From a checkpoint of a small transformer trained on Wikipedia: MLP 512 SwiGLU.
Each number is 128 + 32 x the weight over its row's rms, rounded and kept within 0 to 255. Layers, rows and columns count from 0. Numbers have three digits each. The size before them is the row's rms in percent of the matrix's.

# down: layer 7 MLP down (transposed), 512x192, rms 0.0412, rows 77-162, columns 144-191
# gate: layer 7 MLP gate, 512x192, rms 0.121, rows 78-163, columns 144-191
# up: layer 7 MLP up, 512x192, rms 0.122, rows 78-162, columns 144-191
down77 102:161134139103110156199076119122169147146136116127124132117117167183145194118127122125091079148148141080161156089207085106146169107100144169104144
gate78 103:094128108092171149119022119167196115161106149131085159114125122168194153085148162114161082095171186074069153143087136163103143059145139161146099
up78 099:125166082127111146136144073119115037120222125128105111096148133185135104158103166166168102110133127193111106155131195078087121038112058115114113
down78 097:160201138063150136147121163075139149116129089101158095134180112073154117150082133191122182076185148082099129162152128119150173180125117144093132
gate79 105:162152159149154117176111133119089126130143043092142124082118158209145058088100136174150174118156124125106145186169091092096077117140104184140174
up79 109:139060104089116076053141138101179033129123173093112153203122085095100141157148118165160101151174148171117106101106165131187149157091149156084105
down79 109:064143127149146147167110138135112152164109132091156115162096159148172203137163077106107061150100071160126103182156112105146131119130119103125126
gate80 098:108144153110162117106123102110110098110104162155072184067145158193141106121062137105092144156151118150095134117110176149116121124133077073175175
up80 097:099086136151099134103144150131175149138072103184140077167136113050094078118179139165124075179076099082125129125128161153104087089108177129101100
down80 096:122090160085188150190172091112171125191125064064135072102134124126138119152059128163154124092139141153137126124085147167156071095133100142070109
gate81 091:190078162119105104114196103114144142157096113108127151110126113084132080137131163142152130169133115141119137107143081114159114142024119087141157
up81 093:113130154135105126108142126108147107134097095132184109129108091156092159106182157133098087103169105193058140118138120129142147157107174108076147
down81 106:182170192137147147153081116149146176160085168164179138132159136126093097030061153192112136126081106157135143151135126137176148147167099064095130
gate82 107:133145094216127116132102161101107145085117116108089116157059156170193119148165079107124149143112081128121105092152064108113129097121104167100160
up82 099:130133088099094117145152079164100214124126090131139101063122152106130073128140155141145120117125173104157100102161226176163139170126102111097135
down82 094:133178047114105127140141083123203146121093105125123096120138175123085160100154138119107095128159125197110164056151119114117108119169138181134101
gate83 108:190103145113165132109146145102123222107142173162152126120127077139136119147156117116118131130090093097161196094149108092143106116103089162142160
up83 103:166068150051120114177155070128090157197147143135113109172138090159144058143126089130113124108151094136112090096126128159100164148100152120174162
down83 105:094080176086089029110171096119080165120129071113106108092129199117172108131110111123177154094174121177160078121078123177134096132170200119114104
gate84 100:165095129099162155115134163079116114143085136142103155121140160124157151098146118144178069056232152140114125169144117146167121127082129080157162
up84 095:097162090158111160146155067132144142194070204171179141113145137127123146146094166125130166122116111160145130106073149138148114096117130123076098
down84 089:121158059132110125120155152098110164080073138133111077158093085099147116134154157086114107134164167104154104120120147165109147123069155085109116
gate85 100:097038149107143117170065122129130126164123163104100172141198116201163173111070169148163117144144175154111161122140114161082125103154224113135069
up85 098:098122171121120109117145182113118111106164118193114079170061093077155112154132116141133172087077190095179150131124100162139053136093088232170137
down85 110:174107197089126101085118146049169164148125150139132121174155108142102153195080186140143123172160159112111136099112135172140140070156162151143112
gate86 092:163156119147071079127146155170127150155084193160126129121107092099069141173134115140135136146118075102158164116157114161104149158126082157122056
up86 086:144110079108098158127172173163157174132093195153129110096131085111133136105125093193120185122118174113174151114121147150124083112121105073121059
down86 079:137135110098129080134163123114184094141172116114122142141102163106134125095135126154162177131125071067129095097123098165137156153104086149081113
gate87 098:137131170157095106080079106105179077150129105156084125136085122173153073164134140095142133109111167145145132173133157183145167124101100154134148
up87 101:059121109159122166126089210117135110124149097118132120161102163156118123119130148130160128140154168136189114118133124125085086090107095116186134
down87 102:087106139170117088148062159107215106131125152103123138154151118119157085170124156149129062185153143114167159107124154097151094114121100121145145
gate88 098:154097079131128118099129133094105161082169114157179157129132114166121109150149085121088132079089176160152099103129084151120058143151174067131126
up88 106:091147136138106122116091124067095156137127153166153089168158147148142097144149121131102133150135127149128095054085132082100130099166148108127113
down88 098:113171149143057099175158140080119115120165092136142076148128110128107109085157164160100105074106106134174107110126081062164086093148201144070114
gate89 100:171128208164159147158171161139083124152141163205089133091118099125067160146102113115109125140163120070105109137143113164074152102149076109148185
up89 095:089056152157102178114118139131135096099096142120108085162151118133101194190088082145133131085132081082051139114163164167097152141147099135146131
down89 099:124136039101114105112129089121167121154124104061185120136111156145255082102128175128176096140138106123083152160090113120151133088166201147116076
gate90 096:049120155118192096108120190121203074156124129148130104130112127091111123101100073136139178110094115154172199150156126139153128083054120179108150
up90 100:134076129138062135084164069100094149150084157116130133145095152160132103131082133155140139081127089097096108099122119087149074149150000138140121
down90 097:149097122132108125150047168050125138119155076145143131125160182102158154139106110152161083077080116136066181140106129109133160140176175116138085
gate91 096:126143099171119085120191144107117069083187137174098109082159148147138150126200105112157052151100090124148150142146126109106131184120099111117056
up91 095:160101149136081078123132129080108165098122124131106095155110117154165151117096105119115157101126144127154109151141100132161101145082177120135124
down91 101:168118103140121022114099149098218105128145137115141115159144116093103054116146111089149118070137119103150133111110139101153084118079097085175096
gate92 097:196116056132178162156139099104072102163145161109144126144119132149129115094102127155141178143148148102123169133162120071117091123071183095132129
up92 102:180154155148164098122081091140136093132128155147159112175087090134124114158145117088062083133134124139118070118061133174123109145139160143156154
down92 119:092103136151144153099188197167091124105138150178091124139153138168138093146169131113100117113111141076121145085118114168124124108163125104149133
gate93 094:149070141146115150115117128163108124127165141083092150174140092082139138173154138180146104179105223100182067110179139082139159088158085125146172
up93 092:102177172094131110110120104179146125149140097099084119132096093153131074129161180089068164167086185089139150098103165097159111139141132115151166
down93 098:158122144162082165124098110136113100139198140083161122114142076128115179140160155132139124140135129141165107150173176117152137137155126162168184
gate94 102:204144131159135156097053191079198092096117106108158122112138105091085157112161096097107129116134145083170150090173180066158103138128140090150139
up94 099:091159183249141071134108102128142158167108133111149114148149161107129124125088079134078156131115131096122064127091151176158150133146085173134112
down94 093:166136143124128171140114116118144024160107178156149051135189091130156105186180184096126100098115109103147087135168098102099118071152159106110185
gate95 107:121147062089130085190126140097126099128154117139130125153102081147035131133189120149180171180155122173182117143158141133136116110122242098150113
up95 102:120072106121158092093201160106098174083088080127125156150067168199111093126148109095099112080132104121123159161070146163179104107146136086148147
down95 091:119137160081161142131109102123110144142131087157190108128236161123176124164141095134094093194104190057139118132162130085077184165136126140152085
gate96 100:173125120145165125152147123129180176169110114069119144158180159142064157138149149104130147105063112040144184126129081092138152109141120119157114
up96 103:188113144104176140162178106124100115118166187087143151137153059113128090147119076199107152092196103099081120126140137130132129087130191171096147
down96 092:099156124129084077114153135088152123151097206145141150120145131152192079099121168129179106153128084127103107132096102187085186183037177090144150
gate97 097:103134129104099116090080085123135119094141085087104156175161102146154087141138081166116099113096107100113150112205157132194061158100148128130127
up97 098:189081121140093161129091083208141134130120115154108106088107109127116144159127126100142138155065102123121160120101071189115143084180130132071108
down97 093:132120090205079160156107144097109145152142150141149095133109138096084142087147126115201093150129078126131113086159144093119122123099140143120089
gate98 104:125083131107144132119129071149171206141145118107103099117117076179093155178155155163133156129094146067160139093115133095043131155164141114092152
up98 100:139107112143182155123144151187118090219130117086190045102161154082100137066113177112105150138165109105133103118165130110147161127113157094185143
down98 097:132100133140152158111169110165100109147143109146163171095163184136124079147141093172173105137087109133162168101148102117085105148121069128148183
gate99 114:159097146126120179072096145170182055117138168065143094124172130071172080144090124135106163155137124141122100045184169078157187095084097153167112
up99 108:111169117110162106099135136128168102089165124233085164123132130099083132093113141143161091134171048198128069110143132165111136144127137168141100
down99 103:135148121136066126118164108051202102117116115175088124144095101114132093157095159150137133131115132115138091105124145106070142147138098100101165
gate100 098:083125210189103154125115137162095098172108125113091094130201163140174152081122072144163165094110109109166157167163067066108130068148134153107117
up100 103:135127135188099085144168116164165091103132122143123167109133129211132095138125113073144159114123132141094073139111104111118107068097136134130170
down100 095:120103152122103153138157135168181153142120122110124147095123082149140115130131107101116168081076094083101068183099086143154184069099134172177127
gate101 099:138084118113155126163081107126100156181158062130133112141128121136179111107109096148096100185098146133123074129104058155150141130071110118143146
up101 109:098151199066113121143092139142169110111119116088110148135088105090155148085158169137122070139183143061137114122099134134160144118140154109108180
down101 108:111179159066077130204165124186116118143152144120150137172163065102132134074103177127129110149122081101092109080155187171080122116170128148144142
gate102 107:053134125144098130119159130109107106111193088160084129078127105146168136118141129152102093074113126127167149083126174104125150154160115151121152
up102 103:167120100079204109156154082186127074135086147120179188105138129097107136106132108138178102096093153112135126126230099092140163104120158151145177
down102 106:079128096193127166118087126179109115112120156140158129087091103118091171099190169148138118162134093100175130147138093173080170129199153145138156
gate103 098:084110153107148139205091082133134114128140114113189082103106102180184146179128100102138133102122086177119073116143088153117075118136160085112086
up103 097:190139110082089114102159161060134127167122129140138113114087090085100090144149126166157110111119124067082144049144186127165125113139096143133186
down103 105:078159122119135156210107089164108098110153145172132116179101088116137105149117077134125201184081118114147110143167057119078139148213132150054103
gate104 101:154133120141113151122182040096156184116167136111140186160083128158168132142105123162147131094090113176134139123114150123137098124127103157102066
up104 096:162085098082136092096133150133170109104195132097120140147093087103099149116159079100082150155112064175185120185117124126144130144133100103222169
down104 092:135066136170126099093134107088079107111098130120140102118135133116112199086164114105109116150124130108146182175091128105112107096114163146165110
gate105 100:178145121156129120163092153081159127151155156130053136160107148144130140101150128101123139083105163180101081153059126121158159160146171084160206
up105 106:095076146049092059085151179135138121113166112133086124181152136075141124141177068139133140095130174172120111115147107115130086109139203136108092
down105 100:106107176120074125100108129153076133111117167147123134141092162071120174145139107100200170131174068142130079168114135135110120117059115099063125
gate106 101:125160114076089162091081142154107169136108152079102120077163108074078187135114146206098142096108154094190137130088129075135153110098186123146099
up106 100:195085156117127121137142134102119112122126127105103041154062132105121169129105114126125059124172071134116169164155160129082119120110067105189117
down106 093:173097118126153132165107134134053110131109117100036165106101121132117137182137133170090121107174107085125086129106160140149127085131154131128124
gate107 101:104185145099046100136142073068162120131098119195114151121075086121131118101157146105068109123083071164099151112142065148171099117123126158172147
up107 100:108141074080166111122187162117162154180150109126145160148168099155061150136120074112129128111103150171155129208091136102162134140155127169124126
down107 105:123100052198135144136096115087149129121163087139148154086120067160113161114116135163110075085181106180084150164125110121152153139142183145153107
gate108 107:175153120126198124108104134135191152156167066087112170051102147165171074128076138173062138170154076099095171136107174100097102114097113061116117
up108 101:067111139087141112125101176088124132096111183113129202186131088221166141171150056123177120143162140147112156190142066144143174113085080165142130
down108 106:130142137130113152147135113098192141153112092132166141144162079148135122123112091125095039125088145192120154130173110103147122091093042133135165
gate109 097:096202023106169115148125149117118169111143139116136194152091124159155138100167171127134140130162183071115136125150087158190149136082064122138126
up109 098:098124146158099112185142112155168134046116196099139119106151197147167185144206146104129106076123132105127122102167177153086150124126112132126088
down109 106:134151194119099169073113164179127135112151156150140165140073095117108079082154109213130197083127149175122116072179140142130147133131065146066154
gate110 106:123125112093120121163161187108090120107120115062163154132148135188140165073171134123092140114119102139168086171147076079161105138136181098107090
up110 101:089176094113084093162153168140165155140155185112144153120114166127107104108108095186116129150097116087159126142133121143175090073169108125127099
down110 101:121062178063160130143167097145110121133172200137124152139147149099172081138163080152099165112096140090123119188120097105168149112142110085125134
gate111 102:160141151131113149115124139152190108102128135113074081138171186144195136068162135109136098116095155195112074107111132095125116126148144156134151
up111 102:085160120169161112136123158130169178189119076132120130074151174174142098128112107111105118134190152139150159186090112098151124114146083126079105
down111 092:152110075142135090091086132127154138118102127110114144107097119150115128106141170127161177162154196121169106105175125060061189191122104101133125
gate112 102:102125139086076108164176162099162148085135193114150142117196127141088138095140101152143163057157128109131140104125128108109108101161123115118102
up112 098:165114120179178171132155053154142096113174109127092096097107048147158140112090141115137135108113104163120173112098097122131065122152124145199138
down112 097:164189121145114121116104159171113177143028123109219148101111137118128148113181127080153103114108147063064147138184131121105087195171115092154139
gate113 098:098163114085138147169132119133153143174134130111083092198127174097100138101083124169105177149134189065102157139043085111113126076157145122180141
up113 096:070092117185108193122130129127207105107141129123181108162129180137014155056093090139120170132128111105093191151111112165154134122130174072096059
down113 106:143143162104091138157093145142120138107082120068082158100122137134182162115069136064145137088135155160148162185166156161133167164150160151083149
gate114 108:143116160044089107113154128139180102114076170079111129070104115123145162106144132158171122147116134093115180148125072105175189088111107151143179
up114 103:157095115166126166118129099156149139077165116145157153128202149083152107176128113155121137114167134155124070106145119129086082145150064111143140
down114 106:155128125099053096110037074208123089166169124137159106167159114170152130111120119117145076150146109125067155148140154105132130150207143115120119
gate115 100:107075131116135155071085080079125081185100148113144092103087125132223171142126174075161166140132124099171160125102134135080132154161188108123200
up115 098:077160094084121102153095154072135144151100132110170081105178134124122167105111126178170161095139121153173112123078125141075113205135164135079162
down115 097:128131126095119109127140102134189130127123115123128118137107126136116088118146134109184083155095113120152116097182096095141153149143076081120099
gate116 102:170132114144168096108109137123178151183155124064144173105118130163129126120149174120157181086134104160073150122112205170140151131076120085125183
up116 104:108146109163137121078150039078061141153159144131070084171114179120165120120136168136058145114123137206130093151125115099063114139153165071073094
down116 104:164126128120119154128150160171132094167113101109122162113118144113033111097131168088111085131134092163132096109097163202141109128076139098198163
gate117 100:134119180089072081071126096179183158104115130079134150145110119127115134149126136163094100158078155158105154152122113119124158126100123185125121
up117 102:120100152131165030082169082186121139143103137084139094138138079106103115169150121140092113121067158135164139173113136068140173077080113138107105
down117 103:137121121141061136184117144132095154054147135111156100153162115104155180162104137105110140154131110163137116166200107163131126145124097198091146
gate118 107:101081125107103107117174206160135114167122147073135130160118127176163056102133089127147105129128155124137139182165134057153137108130084118119075
up118 112:137185078108106160186117090134126097113138119143109136142160097109105151214104106153172159077147191107116083113142077146126125138134117146147186
down118 107:126127142112113086176143116139129138135139169174108128146154135130111133139143119122064099176092128108132051139067115186143083140117137133108046
gate119 102:198112219114123135108152110126156126132098125127153159100103117088139144125119115129169207122034105183108137134104126152177096129132086142147063
up119 092:079114157057205123122124106159132147135096094114201159132124160118144113130114122116116112144075102128164123119157116135132108127081088142122090
down119 100:096141123195111141092119125138093081131100111168121132170097151153125204105118200124155069138104153139128165093163150167162126167181139127160108
gate120 105:109126077132083148119082065166142176177116086107094132124159129124168095121163175196093172149097099156122086179141122164083111129099128107109157
up120 111:158119116091153088160116135129156112106124161141159150112134161159172191093173151160151138187119118157113085122151133134076189109130126157191111
down120 111:173165141112141129206153162112182045115166178137079158108101131117053122115108148110133183096189177138165073111166124121143115048099123077141151
gate121 100:129126187137131092143130143111124124126113123099116109110126112115141153180122088159133104120106148059159122168082119089146070147145093135152118
up121 107:158096170100116151167154163152108187155101131160114079139123144120141093078068076092136113112179140176127154107114133123126106116074203089090128
down121 110:140154135099121169186149159084099089185158130117103147133117108174076138187155118131132153126112132116088143128115154109128152093090079144159162
gate122 106:199131177159085135184083126144159141113105100075108109165133103077149132112177089125146117067089172106152141160131140140120130098154134123125146
up122 104:102140175138165064099130149104092199118114093147148146088139135106126070158148159155097094099190107157101124174121191079136124150153120160159128
down122 099:091126070140160159130166106076140169092143151165076086148129159138099134127079131173127177078187084084117121120073165131143083082116148138100135
gate123 101:122164111075165175078106126119126126186164151100146117160104116102168139162096106142073126129120096148129157159170122188159116108072141132125099
up123 095:118167101138092141136164056146066104108183109155107131159105096150150175124111182084117079157141169143143080132194124141142162085176135088123135
down123 104:134170114148174143130149127095105177061111111099078130152124109118122185145102110108106101102084069158140131134104189200139118170070143125181159
gate124 105:108177072077131128115131093144189164164158079077100078188087187070107125130133172113132163195127103107089125141198109124143132143092137104170106
up124 105:108121128144160077080124142131178109146162107163132151160165116138080114136126152161123146179153127109096112141163102143099142081044160094133091
down124 096:154188137158099221125161052082164139170094132117066103172145171151162136214144149123143137123121105121117130152090146119161081168167098152066107
gate125 100:124077177116129131122119141135164101150131110091069148096139113093190135133130107082130158169130067111092122133135129119139146154112159143114136
up125 106:141132138137125082150137144114111092107135071139172141082127144170071150131116119158064105158100094196098138158144034101136099175097140138132153
down125 103:151124163094096123126122194162125090170158082177183133110147100120121135156150139123073072156147131191120146146109134103090157131063163150119111
gate126 098:134149113106129136164112124123140140140084077126192079095113063098154123162123166134108162136055161112134167164129157141115185132124133119148196
up126 100:192158139084159129124163155156153116146124116100116162132102119138112140146130109090073086136068144149170149107132111126157132095159115143172056
down126 101:132146119113107130199135176141127144131188206115186096116132109166133103147115154104076146059122081062141091180159164109118110145067116126157139
gate127 091:133075177124131157078113091101156111122129100073136142127075081086152071170112158133125100147170158137102192159167145121173149097094146116105137
up127 094:085114122100112115154122125161119155118127096198109156124137124115143136165186131094135096101106137121056111112109133198167142095183135186147116
down127 102:134163107180109112104099132115113088157077138165105090107083075128097088159152109072105064101141135106108071143128168172087111152131122175104116
gate128 114:168158153137105112082145130140151107071155174109118119077085102116140156130147125032116201089122154108121101134153074141124135166153110150143151
up128 118:154153074168125106114177108189160189173136101148069125147139130143161085097113176110090047125136056200151165128075174084141124164116209158124047
down128 116:096111091121110158138104086100092104134158099104130158134088110217087137166142109095172121136101106109099160068141145163119125059162135133131094
gate129 097:160121044115151144122124094147142168157078069113131158126164172068177122097107114141139115089121148079090119125159133144073173119096076192103131
up129 100:117097117152115145094192155089154178097130154094134139093215144141066120136177088171117083131109129100106111177129163141087192106118062124129063
down129 094:151147178143222090143125102144150178132165163131088147144151127039139167124100137151079120137113133124185159114117083121140128126104107139117132
gate130 094:053104115158133113110146121191155083148108155113090093104137138160121181082099094144124073110114128131161158184123122103121128143084062095114196
up130 094:130152163107108124145072158143133141127122117082143155099136115126171106105122167152109127085148126178087161099203116164088135143107106174111119
down130 092:128094137110147157136073093180064099099094140147135170142159118074175158140176120114105152128177089165133144145178116132083161138081098110097134
gate131 103:103108085134086124108102146124127149067102129100139118090182107147124139140162175209130147158162075143177168101107152152138085139090191081113097
up131 097:107173059128134142117135076118093118078138194084144098088127109154122108155125144196138055127153082153143061107131112170108141118147139065126156
down131 099:142148140094095109153116144156096117164146062141100142132113122059127125178153078145108070116141085149105089165084151141044121107097138114109131
gate132 100:099152090148117159136142091079185096131161113097093175135183143193203138138083113071155140220101134085086134069105106117115112131093113143113073
up132 093:126142158173128107161129151146093097158167131098097073198111105182108125068143119118168110122164143092056139141142176127137182162107103095094188
down132 091:164079119138134030164126099111111080108141139063092135116067101090127086118079174183149048071139106181226112239124186178127073156143106137159193
gate133 108:122096071109106104096108096116109071159150166137117123155168136175112154142094194164177115119145123141154137126090115159175162166104137120176116
up133 103:115105151179158146093076122099170088117141149127162120093068121138127151115116133188115080152145158136133146058110168113128139192127172143122123
down133 105:092158147174097138091180150194141175132139092106249099080094135179174142120044095190140165140097124127150138082167180141161165152119116086108141
gate134 102:142146135171137114177211086157181156084120124054167132070104121111117143150166134078077107118186133115107152094140125103108132144125120113139101
up134 097:142161139121087097153115146137098163126159105107093078143136185122140174077139086088155154137115157184128112178077101139105143157147158061144120
down134 091:137199169174036174160127157117142134122146117133124099139116154183157119138132110123094128146122094096158146094084191105167105158051212092070137
gate135 104:128120132087039115125169106166155108116141178130145108116118146120145099142079159105092129133151154108133178152146116143186124145043159125149123
up135 099:171115156119120171087120164169085100082120135116179109116119115124122133084059184130145078120153134135165171119179127125170138169077129162113137
down135 095:146081153212164147112105119119110121136104133115084142158123128159098128135070123148130141097103088150095149128139137118108075130122084125133206
gate136 113:095199059154152163119163124087207169137098122124124172156099158128128103134168152148148139146111122102199201121067136125147127142107095130123147
up136 107:129150100133117155133112099110119096155074150121138159085054159162110159142170089086161089111073109130145095068131072124080118153123082137133125
down136 103:113084080168125189134192103113121090097104103143091149113184106096079159193129124101100140079126078135069119118196136067171120079095090148108160
gate137 104:140151103146105169045148143152167105159156105188093112146059184108102159225067076152123122190139122209179184163148179118102127101158129139135155
up137 103:103162111115150125161090156160107146108140116157173136164115081136077052109128121124112099136085154107101101122111094086109129114141099171130094
down137 105:121173057169148078101123101065199137121176129149125138124107091171100169133140140141114108059101158181140216074142095108090147135119134105121154
gate138 098:128099097092122176116160150136141115142152147135132125139108129074078093146121106154140163114128185101077171149113160126132126157097087134147137
up138 101:105185139101068152124126140104121166090169130143113170088123116127190137112117142147095149093090162127138167103165140136120153138153162114178121
down138 102:085143119153139153148160174110101124158092182163071199090157130073137125140066102126144113159132156126170132147153130152114130082105158096176169
gate139 100:141135112125106130138117155138156180151190095170101061152116095182172132089152130120091149170110130066126171079111079069117094116105141112134134
up139 099:115174078050184078157157118160165171117123046163118134140159102111115090179100131129089159106108082132126129151142133129115156118119121105163127
down139 100:125104134117197147110143138163086125113151112135102106179126133156189111069172221152143130147153125140140083164138144155136095080138190190112117
gate140 105:145155098128156091135142116112095116190115107156113162071089126176156082170190117102138130090137168169138138140103137151153144148127118138117098
up140 100:152160113098169183053112097060134155134095164124099123128115133149121105116184126101108131151175163165121094162180116117124093052122085116090112
down140 095:126140172136119109181141125172158154171186150119084105131069169160112174110082119097130164137128181176147148115135089131088177119130112104150120
gate141 107:096137144121188081191089129068166131084129122135092139101128111137108071111119188119101159103152119177133124173150163127174077131116089096110121
up141 107:145090153108170123173141148175135174079140125096079180131144167132147144108134200081106112098114075077176157100110113113094079104154194114087071
down141 104:138130137131177113093122162139096125082153087075112132110080111116099119118073132178176176120101106158146153151147166142168101090128135102181186
gate142 092:112089175077108094129172104159127179119130113116157146146120124120124149101159111104146155172194069162106128111164118105165141111131175123151132
up142 092:138131165190087107084110063121105175156134098129145127045150176115157136135141135155094159098176138145151022114118095112079091173095138100132142
down142 100:077107144147093133097087137104100146159156106099170102074126103177121115129116142140096114209150188081102070151153134067137145148158171147148136
gate143 106:177192117131084139124117201124147065118159117167136184110106150171118110099139086102178148162113142106185195099115201094134168150134108108153100
up143 107:149171165126096184163119100161130110138110041107119162110080159142136189127107124094113144160132087121152203123092099187134143112122162112104144
down143 106:100086106128101131124071109080102140193151109120165052126132135125115111113111130144157086168174097134169101113127112129128103118172114174130117
gate144 101:085112140144133175093167079140091095110077089113172140098160139067166143129169077153130136138157147117113129121104115063150128211191064109137164
up144 104:102118137178098084135133171106091122066155117157094121116151177126135142136110147102149119077098136108090160110092075183176140114083061123138165
down144 099:120160147145206162112172146124126169143172125142156125143073065105072132179099114097106097120165084080140126075112138115139102074187132094138084
gate145 099:095161187074093143107142114124131169095070123071151117152102126130104129135144151170151211170089239106146212129112112179155141088117083083139111
up145 111:127154136140143101117156100106126139119049118122137080208132096219089126107110179137144152147163151085122217137078087074133124151084086180111099
down145 108:120154154105134127111102163123118162055050081131133130106153099110165153141090161126160105154123107092173098126115116114151085124147092142088131
gate146 104:078110071163177103107147181080161156155061105128155084122091096155107114165150099143058148141163083109123135129095141128140089130119152138073132
up146 104:114152178126130092146108090155119079133115051137182153120146155139109153125133134131084127117095174164174090163081158110077060119170080141105092
down146 097:140141140093053131125141152142106099142151085174136109113133123130108067116082136113125171195079105151115141120158118177128128151123210142171121
gate147 102:093084133143093087134073139162188107108130118168163140114135166109104097134140149144164112110088173121080173144145188178141127165096097128110131
up147 101:118117156120141115133140136144102121112143180168181122116114165164156096100078148136134122135104121068143121162110147084127116123117091144082133
down147 103:121153061132165095163121114137147115165162112100093112134115115143121168102123127152102080145093060101150081155133165053136162141114117084166116
gate148 104:196158118089109121121085129080135124111194085132149164080151138137115122147164143231167106065146104178127115195168122111124071131069113151060099
up148 100:112185136114163139150119156101126186162138130151178093132127122099092130095151090097132102121097075109170176126195064079158116138134110125118112
down148 102:162105105158102153135104139144067102092139115119137136180112155102144117124106130144097114099105169175119129155104121064109130138103088060087139
gate149 098:111131132182089083064123126186152123131174118108164127091099085139131118101102107165109096148115095167145104099088083161146125112096133166208103
up149 098:140104126132092111143135172112105217112108143164149062131109080056101106129072182148130100118094152121136152111144176107113157118170135166114167
down149 096:136131140115105151156132109147165121126129132104154136073122099165073153168088129122069117094111155155172180112179049104132126094156114136154140
gate150 104:109127173073192134121114096125154189123151099094117170155059114193124141166148105150093148128129112094150162152146091063103146136196121148112138
up150 100:104106103144113112102064138178106142100094122155137097112116142090114153145141159121127133137154123139146139139065129145096122178153056126127157
down150 099:170126136087108129159108109122140069147140130142093129127086078096145104132098106145066089095150135128076114094115155091172088122149093153058201
gate151 098:106176112089176149126126082125154185181115192126166109063100179107137112146098098113132204122152134118171143076104156102132106141153082133137129
up151 097:115164138128105140149156134096115124182171179149117115122132142124240147143153141122145122077160062094163167155108142115076119094126136168160127
down151 101:143119069151142146102116129054139150127119070155112168130154062103120039161146099149150154119096160124138147145144085147093137162098128179179169
gate152 097:096139132053072144156155139096163131142190102120114076136159088104165137114070162145139117066131192129084143115137098128090200129167099149208119
up152 103:138132148113155176111064131161166129098166115132170154082176136073111165171161148122137180126150123106117153096076131078157127143095086158121143
down152 097:115159075137113085103198137106117098189114125153166076167102126104103152077170129150099175152133081155166093149076094146156126114126120097142122
gate153 104:105122077119070120132135122124160130140102131136139110126075100132091171108123149065050068120143182128115145096132096111157131116086202082151131
up153 102:140135070150139156137143099088082114178168123106122121092091080137129168151144147132074122149101162104069126121165110133122078155110112084172100
down153 101:126161134144148158155169150096188111102154123106067148142151100149155179177128133108164152134116091129130097095194137138156137150108164073147127
gate154 098:199165098094121166101089106120128155138085088100125096093093120144165085181120132132169184102098137092141156129120116107101123144153122154130077
up154 100:176126128163108081076104166160123146135072062136051106147115090151094126142147126089110155111097095148181137109205111135116151053133122106084114
down154 103:101119123133054095167207134162145141143049127134040185066138124169086113145134137199128190111095131171152153093115123113162153132091152089104152
gate155 095:090163167154104157126106112124150107206146125129121118031110132150109149062120111188141162118128133135145144150124134116164125132092108121099164
up155 095:118168100095173121127111171117122130156103142086129072088149168092088166103126162151129195172130135143212143139154086095130079158104110094112125
down155 118:171098093158117117079169096079098144106105134137143169174096161182159105122180127159125092081076151114046127110097146108140134068176145101143114
gate156 098:101190081089080127151090123114162151147140131103107121138149165088096195118179111092111166095114101067136151108141145176116145122147108094097159
up156 110:115068187126120071158174109080161125103156109111072216144130125192108133030123132132108113173151154165149119140142127163142191113089086105143102
down156 105:181132162073065177132151101129074036164085096083178070172156112135119147149137129147101124099102132207124140143170112138136050102164104105163145
gate157 098:146206144134121141157130062119081096124179143114119118176069110124116083072183142107105143105097137186142085131131078114111135127135121115165046
up157 096:136159161059156086121190101116141147153117112122101176166082186107141109199159134138156139073096154143128086112122199140143122128150069103093088
down157 098:173121135161116120128167098134132081090172105129088054145062151063138154165126113103073155128174102160108100125099069105152147117159133198145110
gate158 097:115144104159105097140164129102151139096160103191128118042132185083134100149099163099147134188092096063108076075146134153135109108103093145150165
up158 099:140123096107140130110132113089050090178143153169143194208182195106168119131136138144138129147137141156155137120161091171136149132100104102112131
down158 091:103140178140198234138136130139180113129072129129145157106105109095104146138095130085113131158114142067146109168095106137165162120156100139122102
gate159 103:139126105173141134114078136111119152181154178101146159150114190125125127105182076110065134117180095138152084172146225100138210150069095090129113
up159 102:126140172128155099168105169163093101115186130109095146108171134120083165134108029119167158114156092117126096153162149077149124143110080121116201
down159 099:094151167067105091087130136178090092107164201115149132143137130054197178179130150138116140138095131101191133142126103161083119104117092177124096
gate160 098:157126141109141071075080124057205162183071082183114140111167092195144120120118143133148114103124190131154078113102101134101131081145200126108155
up160 098:124134092131063186075117121090156152152062117186117142140095093090119163093184166150151159138084108106181102136113122096144109128157164124075112
down160 097:119114123116109088125129127099117055170102154101089096112094094156142128138130188167113112135142134119162185106153135116151158107150175116153147
gate161 101:108112121125163125108056100161131126146098106103100138160143165212122125095143127177143169094149150134135129116136071156069170181101120173142092
up161 099:087113139110100178117081112151071165199073147106118052103222076081125103143131154157121135141139133100097076162081082108134122120136118118143095
down161 094:154101109125153108100075143084098142123140113177109169167105111192211109075113148100148088152114104139144087078149089052119163159106152099159116
gate162 093:149175142145160124156118072199104129107101133076075120136147200115103104099103134118178095105100011142161130163112109103139135123118090163111139
up162 095:170190135205078115183117087126103136095137077110212133088084100114171128111114152116153145113104131127147138140121143143183083103122114118181115
down162 092:145142149091119101158110116134200121124108050131093135073145119099142138046128156158157168141098148132129120118061141137070154104178105160125134
gate163 100:155106127049174085075118120143125142144108054118118124092154122110162129142118145127114162089079135068093166138111152092157085096221134093156113